config = dict(
    hidden_size=224,
    vocab_size=1644,
    init_std_qkv=0.0244,
    init_std_o=0.0,
    beta1=0.95,
    decay_fraction=0.467,
    decay_shape='linear',
    dataset='wikipedia_en',
)
Each number is 128 + 32 x the weight over its row's rms, rounded and kept within 0 to 255. Layers, rows and columns count from 0. Numbers have three digits each. The size before them is the row's rms in percent of the matrix's.

# q: layer 2 attention query, 256x224, rms 0.0565, rows 0-52, columns 168-223
# k: layer 2 attention key, 256x224, rms 0.0574, rows 0-51, columns 168-223
q0 119:170122076150137191162079080131155159119132116160116183159136124113085139159137132117089135124158121117145094149135171109162134158115153159115158133128178142090183137106
k0 110:088127240129110058147173223147135126087119135146109101196159156101089178172098084163121095211105132150115108127150124112155110145103114142161081122110124129109130110108
q1 114:094143120068139141127152137123136077144143106115168107107152123136141193150140179148159080069115120155097156125155131160149075124124123162151151117060149120072130137166
k1 118:188161108122159031134095078094139148119158131133064107144121135157190125160122153151166037139185108126127134122124136080123138092152111072105130115116128131117083133130
q2 113:049206151123085118135180109125108101111105070136137165103155149184149128145109118082113127141095122110164155180130157077139036068085116161097134103134177112123184088135
k2 106:117149164106064136126191075096092135149099183081179091179169105137119161156149121079146128125085180090133124143154110162112148090096155140116110191149127158195097117153
q3 116:117094184104111097105144154085134117115105080158084106119140045179152168118095163139159171163082132088148130119128081182111124164119131070152172119115111132080113140171
k3 110:076120141102118173120075126129183162124124128141143183118154179131097149159070058193155145122138156142159082133134126117092091100115140141161138070108146107091114103143
q4 114:191141153114159128146102111138052161127124096133158140145113093135132171092136126098089127135136096091165153127158168112112132113176118150121186112157128159100178096196
k4 109:098115130075150116117133175106124168097086136118130095170128141113097076142123116147103102166128098101145102160113119169070144144120171160127094147131111067113082160069
q5 115:114112105084065131039132091152163128174129142130098149114100138132130078141135136150136097183110181142124145148183095119113163092090136084094094133067090125124175135113
k5 110:177139143138119104162145063168113125112179111154165123163119189099072069162182115120112192152099113053132119129167151116093102116111118122119116184177167080098146064139
q6 119:120073150155097131156086157116126115074125126116123133134139137110147169159118128108139062096153102157105111144086112072113126127124103112099107144114131092158117124093
k6 114:134133106215198148128090139140135108210063123081124140149131186130195138146111158137108083138113107161158125144111078197140086101116174106112048134125114164100100100096
q7 109:138197169074087139132111171118100193174112094195151129150140099155163177143165134120128165151141145101166105145079102138150182122087147104153148128114128140136165125143
k7 112:105116133116153138146114149074179139085125107135135099163105111127146106090116113095096155150141196138091063068152118237107173184116127120165152174170171116143120091142
q8 119:073105089161109137110116134158126103110086066079076143123115113154115091201073120121085107153172111113158108106063131157092164130113147151140138106093101072106116119172
k8 117:117126152147108154108098111072089197190135140148171168131138121143189123129112179102060138147038165169121107127162118120091090093163117165052116083153129167095179194182
q9 114:112086137122097142073177170137116121153130171147107101175131085115082144078142161086122154160112132093114136149123119170142077106088183165130144120143151135135121078093
k9 109:102174181121125160170144159157175156067157094106116139131137122120149149103190104167120111130139137192105060164117127146055175098167163122096119126132196133110091113104
q10 116:124082108073158159118137157129150147134134174161090117109128177104151121107082079112093179151113153122093124128098106125074155116148142082181105112140150060136116094078
k10 114:080105141189134149175075194121142114120095082123138158169136135144123091126131137097136122132130159153124146138082161128078093155093148125115113114169108129045091129072
q11 105:134045150106136070144153154104117128142130131066156145116139113123126127123179147120081153118128091157131103117119126139140074119171131123069134129166121095187102046157
k11 099:140127080081077152126133136088133118126145156099164138166139099135119177176144112121131151091195156176067133085147121092137107144137107126150122204133147101160123143139
q12 119:078107114118126177045172111158079090080115182131115087145131106111148155121096107037069131143118171148135134142105120117175126138078127103148126089100132083188170144159
k12 116:161138115146122123066089131151107152085121140204052168148128171103071112114090094103077100082045101110197114154104083179124121093107172115158078099140141147224124119135
q13 119:143120093178111123178121138121143112126066107125101083172150076125092106137176111110178127095137136164147157069194127119150099144142132087117119128081125131165088136161
k13 118:177202147107082154109166233133143125107151147124112158106153121184117125142105147116165111109149103125186106179105100104105088182104126104123111125083192103151147176100
q14 130:097112085161110167171134131140118130071154174098173124136116135093113157084152114079165132115093096162115173116145115147093186073102131130143096161142080137146128160212
k14 115:175108119087125110171154117125152112114079084130091166084154102139108151207154148106113196100134131118098174118111053137117154179158186121125089160099129126144068153193
q15 114:120150168164142162119112136149152069174132130140129148136098106079144199119161161132107093090087148111147207133051118123200106107187100108087095093171155181105107159145
k15 114:116176173142143052092142117160132171123109085149138158109116052153147127160138139081143162034141142146096169133087111106097061099168120133144162145095053103130140125131
q16 118:157135152108124083164102144126096119128147124124072076114136050160093104084079164127096137124111128169117120086117211142154110138114077155108096116105128133077179119120
k16 110:155084119122147117121106073122138098155164208074177131157105095168091118146055109176130181088152086119148110119104094129112155157110161163131129141105132110096065096113
q17 125:185138086125108135143115109120145102104114123149153109062180108158176132177147059067134134187143134116126090095133183132183099116127107138141137114151148199150180157104
k17 114:103145141094151075066122104130131096089132131082080075185088096173100081133149146070131115192098166131137126109070149105180118135119156125164145070176131128116129087158
q18 114:134052128082170156120148106096091057153108125123041180078134153130108064079085104125075123143130126147140096131145159123181111137138093123117132136118165055144098127090
k18 124:080139124149111144141164164123142151113111086122153137090129133127109076136168155205137111129102159061093167132126107159154036128131147169152145122163164070109185164106
q19 111:120149088102097054112086119139142142182164144184135106132124162131117192141096132122137115100116132107145200156142086129191134128119066119161064114142107108029125077124
k19 115:178153115065106142117177168161063138154173141133100091126151076122136101099119125157152080161135127125139157140113096127101114125119092115125186100109173113138131069095
q20 112:068095133104201141156203105191072164170129104146139100170174173150168137089153083095129118088119125152117113129047111162081164148106126047137118132143157092147121200106
k20 114:061096102156150098151095133131092088117106113138158069074135156163110152161138123106137144157146109166161155160188130106122120131122114128137136088163077113099103230193
q21 121:133113111068140167152085163173107120110159080146057137122104113092119160132126164166120126144145137139090135140093124066188138133145111150144130125087148155154111111121
k21 109:178124126174147154123058168101196079152162135122138081193135067136131104123127112145182140124113182144155087122052104146077159105160118221169169147133114116145112133097
q22 119:188141098047187164134124104066130167119150147185148128110140094179131174105122138122148137088171096141163135104138095085063134087152162065129177126076139120138141100127
k22 108:133156056134126086171104096127160092127113140128185122097111138085072162105132146128078102127199124157133134106160094102118121128152107115137123111159145198100173117071
q23 134:129097095143099183094071116150133171077118129113122116118129172147181143074135132153154127125154145092135146117078154113070104154098157178205122123147111104116179150171
k23 124:118133114094080088177174134200136160146135114128125130134061161108075133130095104181127180131099071183157088165147125122060139183222065127192112110164134197127015119123
q24 105:035110136062135112153103118139202168115090101090168117114182155135130126127192156187122121177132148151156117122126157066116102084088100140136118117148153132166143111151
k24 112:102167058122188185203105135187172162126172198061084129163087123127145169112129104077113125108159095097096111167190116136124104133170127112126135145144142093103132116100
q25 112:125173112136106168119120069135130134140135126171150087104105145167085103129099164108127137122134106153139111115131097150138110121069121162082109129197069111170084096122
k25 107:190054116118099108139096108170073124098158151068150150104164097069137143134120141147070092153100162116121107070145122060139111126066111138106129146151099124171168150147
q26 108:132096114103149166133056110130092154161102124108078126063123117098112087135148162163097121113136143131123141128118156074175140145122154084111148152091123132117184149091
k26 106:119153175104107159118127158114151148164111151097114080103118091101146123128109142160095134187086162078170124105130070113150112154104072153153142147151117133094091133138
q27 119:109130105142087127158149133144136112089110106119157205077132130127114075184147089093042082127097178112135154098104153087081108115221117152083108148132125135176142137132
k27 111:089108135138125170079109175160089146183134167075137108143135169168130145086166172085134088103094131146094104153143119090097158164125064140066156172145154137049159153080
q28 113:104176128119182116188098111110100145160153072130111193110144090083119102134061129150146136051140139125126101159138072095188155169139155138134203144065110126082056125055
k28 108:185171105174131118154154164063102147122122091176151105082187052102146129125159151129101093127124126180145117134092155126208101172128095155154133165065122087155152118077
q29 110:122162138110111134107083148150139131186100151174099162118134046113097156166152173154083115127156075172153140186127147122108110145137109132145142130144087113079143129059
k29 109:109150060137128169128142161117087136167113107168103161166076116106215121183122192192101116131149122119123113119139157144144143096114098102182137128137147085126169151101
q30 117:097118158094119113135108100105147158124071114101078151176159148162158092096114080161104090118126121151105161082115102107137086116121111161138125072154117183158199101088
k30 113:159125089070150119074101082121111176194134112116167095081136175142090138103163099145092066170138095114135083165137117157150145115212157096139121085098119105113177147126
q31 114:150165074149112088166138092139174132123116077098116105103140106153112152109091104091122087056162147128158218124196115099194169109105112155166134137130059116168150145099
k31 110:158109108088084063119083181112152168109102125077095150125168111162101134116148087134139098097068128129124098154126120136149146122173111117152122132116126170138160133155
q32 108:153107132165138201140125097113150174135091106166151134173115153147083157150193137137111137121166133137120122129110115141114160138069144086108127124106091071148149145138
k32 107:064159159128131118184136113126098149135107138144113136118178112085056114135121139177147167151140137062147088099114133167139152141133077078105060105122152141175118137130
q33 117:103129216055191082234123194062118133157135142094156120098115159170140113072145148145078074094104132157066130161115132091154139179124124066150125100169060083070118147130
k33 114:115078034171170132126169141136057144141094139153130112081132123077114123164130116131103077120116159101112186144132129179189101155127147087153112136144168112069124161162
q34 106:132121131151147149078165132095120152107186109133122093151129136161093124139205134090124100159109122166153115157100116128107096140139138106173126115152173082145163131147
k34 100:163088148138110155155119130144129160135118121111140136121078119157125098168073114168162165144111121120150117120138117155119056092137181132203111055105168132110159130095
q35 114:118151144100171118122127101077108132174055122139117197071097148176148152138168155141159151103106094092169114105168058121188161149112181067138094072120100139230172065154
k35 108:136117132154152068121095132129071163125172140115095165122140071104143076132122107088207085100150158079063120086155148117085139123111157058141127101072117189149105140119
q36 121:119074128084106145154088097165185144134152144153080179179115118144110120083104121133127119135131182136133172106082081120134082116145112114077133131081169155114082196152
k36 111:132173128081129139174094119129172051087187196142183152119142113116115136092111169091173140167144118109139107158156097120152105113065130076072151113152056084144132112112
q37 118:114132118172103132157105099167076074120115112124066180161178146137146125107101134160171146098147106208185140105119128077098117121131117146170102101083143111112126141128
k37 118:181108137140137174097074097148136090144159100067088097103119122191113102103075153152144132127211188076185154149149166105145051117142139136168126160081138140081181107107
q38 109:146122136156148106109084025130074091146171102135185127161119120145129090120102202145113133100131121175119057152130179130160083151173118103136121099052151144132130139158
k38 102:094184121126060126111140171135170128178138131192142108161091131126092116169058107083075113147132111106093137123058129079245114121106169178115131113120092134067111150108
q39 120:079128128157129125136128120131153124053127165118082098140126084133150144070132116164192132161177134117106119169091133147076155084088092063126146158139079154113220123129
k39 114:134119100116147099168159085129132038098143156115177158202122145175154163111157122097099106164116129148131191105141138155092110135182143163150119187107122156110124161178
q40 125:106175139144126193111116139157065069114169154164156114151121102136127181118108098047139086124143168058129120163059080200114091148164118181107119053144097121061143183159
k40 111:131145125150135115178175180102179151144161160154145114175153147168076103095114132090154080133177112174114111153137115090090186083197104143178088151133140128169149101144
q41 110:144095165108129174112100156208135174108126129154126103179113142144096000139147054073173126138204106113128141099115123180129148144110099172111108123071109064098167114136
k41 108:102140125144098109144097158191077108154171143131172139133124105143154099123096106159088099194193098130137134154124146156055148117139092110141148151141180157094128120147
q42 125:108143125064115093087209089124202101095166118152163154156142116106139152116104141157108066162162137145143124115125168132104123136124169089108139131121067149144154139128
k42 125:103126144130127093143191145108130109101109103168130116133099207090075112126101101070158138119051090146130127163158127155103133125149094107070111105146176074128128100127
q43 113:115077108137120111193111151101174108094148113104110116121162159152109142142169063170125135090147073083109188200126076179081139131137124099128121088153089141132123146062
k43 108:046097163121133102189143152078094100142118122130070154130137160154123134157103127179128054131109152090183129146160088162034092110094110131111133186165148140122134140207
q44 129:127136118077102130131117143143134120066125139055052093178137096173148087119147155140124128113116164063103083186089084121104174097125149170164113116127125097098124106070
k44 121:170112171144111175085130144129073149140123098149062141164158190147133166141131150101147212169124169115143118150108121142098110168069103169124087108121150160146066128112
q45 113:180095158085112153148132163163103168103107129139167121147138102078093070137106125176111131169112113107150140123147114085142134146131124116095111123109086128107104177102
k45 106:139144112105122112114121125152099098167182097149209166117084206108149123092086139132113135138167134146132108125127157153087164154116156153148127144108099007101113125135
q46 114:082135139150100080169151095181123110100192091128107119110130143174158111101162227151096115200094124136164127154108132142040143103143158153140193119109124155112112094185
k46 112:109124178215143130086171144112109154069149128109106133169136168185115173101084168143167154127183134091116107171148094059132161125152174127104140123098126135130109133181
q47 109:116078141072151138083161094152127102165165151146095165138159102121140150179150148109122140157096180188117147098107147150168111199166110121126098207130063102154084136123
k47 113:145170113149095108121146134103098119117131155143159106135168092108099124174092171149129136099141122164118140196129136130165139105165165147101150115157096097180116126207
q48 117:097140078116173148123120112131146199085143085138115106149080082116108092125151093126131082129099115129105103100159190128162124150136103176063140119177142091138138185121
k48 113:142134154128156139133143094143110162096120144066187147096111114233105185111136134111093118150119139174133136089077202130142133123093056164069049139173133158175127125144
q49 117:103102081154119202150088199117101113187102157140125139178118143152113177104126156147142201162140069181086151084152119197149164143148103127068126105083052131110098119113
k49 110:117138127066152074111107135069073128196126109156142176141092115136165153193132099158144093081130131083138134130141162130152110180148078138153102091117121116186070117156
q50 116:131111155158092079181089128085217119126128139115146143116133085098190094128133091141176083067132143189150123116117145176117081177125115124118119146184132184158118104160
k50 110:181125108161107120113130104120100057055170148117162101075102202127151100104187057111150144125132158162053145127169144145111116162135129104135156132121098159098143056115
q51 122:097182114121166144165139123111105163122142140138144143144136093087185121093136094104163122136161150155096175149134089132102094122080184166136144178154171112095110088188
k51 113:131091154174179091161152069113146152146165082148106093074130184138134106136115090111057150145133164133090112131143061098129168148150142149139081099161138108122143144036
q52 114:067088099109123112108091145095101149138104114129133138105101180075076089109202126106134112147136116157103144128150147077163079080127078073166119081157150129044134140139